{"vocab_size": 3005, "norm_place": "pre", "positions": "rope", "rope_theta": 6800.0, "bias": "none", "extras": ["some layers without attention", "local attention windows", "gated attention", "capped logits"], "optimizer": "ademamix", "beta1": 0.9, "batch_tokens": [8192, 16384, 32768]}
Each number is 128 + 32 x the weight over its row's rms, rounded and kept within 0 to 255. Layers, rows and columns count from 0. Numbers have three digits each. The size before them is the row's rms in percent of the matrix's.

# layer 4 MLP gate, 128x64, rms 0.172, rows 112-127, columns 0-63
101:092087152178168141072135088112167123123078111099151144125089133104091198125118115149162115104120161131079136113156092128169096134137116164133094166135139149170131090110083069115142134018107130
109:165130087193136151142138149147173178110138130098128123119103138108130091176144094132083143134050120128139106118063168061122136125062146125129139153144120088168094110172152087077138203090119136
076:079183104162141135202103180070122120144112135134059108084167159115115104102150126145102113122126132149118151135147185120111209158104126111129124151105126105152129152207114156114155118070067158
112:168167096209171180108142130071182181112114098091138135178123154077113172100162106130148113148141057075114135111078124144102117118144084131163117107142146138135166095118164142074139129087116153
087:131068107181118105087155173135081143175143119182101075137091089133128124134160101114123138124063079135129085126097128161163076172116119106170108160086167129135130124146187084074171083151142118
088:165162108149122141127123139116072142102065097097140145117059079089170138115129125104179085068121129131140118083148137142157116088091061175122203097095099071135088104122136147112172160129138107
088:070067118146133138126114091183122173055103172151132145091127174164084116148150140132112151136106126117160210106092103089125113161112168127137134087130049121160094087131121169140136159169135086
100:107092126174160188054101143141209144123143160158145153176106165121118121114142210176142126120066180143114120184125130074132132129103169159146126124107088158096098127124136115134140193138131122
071:135090144099022091132166136160109170092097166074133120133114149128147106172063151142110175137109132117143142135108147135144097151095121114085119173094163139144180157098167068151178071145139136
087:117100117100165148149075122154143160079079141131046096087066126099128091156159116164070124119121195100124110167138118124151179091117120080148095121097084157082160106146119089117181105125101114
101:153115080161139122121140156157138100066090077119061130142066125061108147174145081139134118141121093160110137151155130079167103152152166073103149142112079112147160109142200121098187102125108102
099:117086084142169152157134111103158160069096169115115101149065155077099164074145145156184164108155052094119149153123136114126143101064154137167129106116155114111164104159132171109124199155115134
095:078077060153166101125149085160156147088108157117153145101097177085151158120127129121093127122119159119088098109140169141191097150124147112175078076138077128091102142138133048104128163156153090
085:136134069175183147177125100128123145172086134133159139154021149123085127109128076095123135067188163152138143112131128095148116125130164144114137168084076094115166118179101116087090129112139135
108:105129098168204151117136136163094168120124125118101161172090104099074092142103133115114154112172135133094125177118171117136095147052076134064168184128168151157133081157101155109161130175159123
110:112116080148126147066156103143096126094153133099145138113054175069156122171159159155206101185134125144169128073117101129145110110131124096137144126154129119131189105146151178103107182081125072
# layer 4 MLP up, 128x64, rms 0.156, rows 112-127, columns 0-63
093:070163121140218124129162136085115120053156150106077181086120123108158108163060150122150108129088196112165130147143101114096106114107123098102182136128183098125106097116092102120153132164138117
113:148137197086123126124094112130053144137119091133144144132159135098107183143102174136109164174150089079140160126139156128082176128199077169106089161101093137109171100139124152180079081122153137
082:123100135111158132170163117149175108093126085142044141151099131140117159081113050125137154127047108117122086078101140139162101078141184182093173132128136119111157114100119105111118098128165184
123:119103108142099130168122145158165100114139173120138143121125150120123074127105090165078182139126136178110107175085157120131150144181123099115071145120214145175173156099149129164047089103093087
092:124099129135144123095150131097165141117082116138106195085152137166178125078147140101127122128072107103141108136141108115121067125185117086148166143136130135170103200162157091201180129139046128
087:143121118147148090112166086102100098130102118149173116129121153175102113179150137192157115138094169161134115136098057146132125168071103150189145137099138089173115169161097135107135206162161067
090:133095141163083138062167142049164105081112199139118178144156148177164118166140133172097118116106185096109130066151136158112141175136141144105144084079114114115104112157119085136159077124131124
103:140188120087103080143205139153056170136085106116159112099103143114075165173099093105148098125139076145174114117192113095127089112092121147123116116114193108147087085115132100073124118127124122
069:161099053130181087216151127130087158117174136115136052169101113116134113152161078108153124111121102152146152135126151165143077083140155155095133135126161113097145063125117116082168111126168091
088:132182137112114124161172115140177149146083099101092137133120093156132146112104114124164205153163143114116131106131140100074152119134155149101128124115133107056171182153129250155146162160111158
103:151241136146128133158156092111123130106145151094091172079182110205107173108147171078177133125162109113118087132119111179120150135116139126104138074162164121133161163120184144123098139103110120
090:138082088168094151089169095145111093086127134189137111160131101167132160164167167116120162157089131195148127157111077194114100095048117141138107159132108114072102195130127137110120143103116115
095:150089149153134102129123128070174177120095140084136118134105160133145076120082150155117061078113136103070139165134065194092101121182084100083122108166155173126087143121089133139165135147141162
087:122191114133116119100144096168170089103145146103056114115152136118109113123057114168147142089097161118132090116131103146079149116093157114181188199147143181138153138098119218134155098124139132
114:204072206125142120172081113143114110165105112129162116151108085123168091124134073168138156108121092115182103085087114165158156169112129149138098123155118100131138171144123157146208168117108096
110:124142109147144123085126076123219122084141155136151159176135116144161135108048116147142117111065089115176146165151081070127125050171100109112134130081131102128148132170144173137157148143097108
# layer 4 MLP down (transposed), 128x64, rms 0.133, rows 112-127, columns 0-63
097:112134104160158117150107168124109090133123115182202134124102120061136115134109134129161123160106164156081102162161099107138135001188150105096166115133202116126135089116114141120145127157137137
112:095119109192028120137140094132159200121158162074174121095105131086133137146095146125152124127140162096115094109108143153168105077180119130144145150143194127098105130127140126096173094195108136
078:151046041106097101127124163130091137135150133141084133148125124144135188159105121121172109136168130076161125105109108138126141050135116231132161133116159100131170093103115146125079137140154106
124:099104172197046081158158094129125167167161131113095163111125175174157171104099141141117121135164080098139098079159151153140153144109078141136145129072132123106138142123143087169101078115065140
082:062081086073183188117153222132112112128119178164126130142179135104123126143132140103088109116157133210166147148153135131091141142122178105119151122086145140138134157109149139075156134144184133
083:134180198130107152103152059102144184138128098123166124123142105110148128069102117147183150109096117074117150120134166116162090218122086108184107132157108164113117177125112102130107063125105124
091:152140217140113106114151138135132102151122160109149089137136165203098122135151191108136161175068106089136114077081116111157092192108170116098156071149097143160128078149117131095161128135145164
095:124147049108156053208140121132051184105110127109117084150139150115096125139149071107164125096129086102126157134103110131156110145145144101125106145158152086145098069114143115062138150077137110
068:148166195136051137096185062117135093160131127164195146119166079156157118127175105124054106128146111131142151168149103132120161167148087102122135121142137113113115180119108152169078135151080141
090:097118050089151122107169121138130160134096087115127153053081132062154160154129132136160158132171083159169078119116162147135157105102138163118134151065194145104159181110112137123106100160159160
098:085180104078140140159122172062094163075120144097171122048102129035159104168117125094115154151153121115113108148123122111123157125167164123100155177089161144115145154136122148149078150148169150
090:124151122140139102181108120104064101123150120104115102145116193166146116195130129124176119173107096101075086136127168119134102072141153165161094125088129138059111100103134094055135127105195093
094:130091074088225163106162213185106115093137131168101131125085136095121075133172146130131174129113129169115181106187157125115164090111174114124132138125108093132146117086129152147170132121147129
074:143186064071217140144070164145094026105143135085122151096120134098132109121128120070083099150136126184130152092138123136115161151076163113153143146106120123129157139114130091114133161114136150
118:188185082080175157111096150147130099076139097096078100112086158067153082139138116103202141140105138110099146122159099128091130121123151088177140135169081134180139155128119126163088137076120105
116:124156110168072097159122066082137125137157108097137123120146142165133116167115154166165155184138117023115099103139079142150089091143101172078075126113152130156135106133097119151145089188092113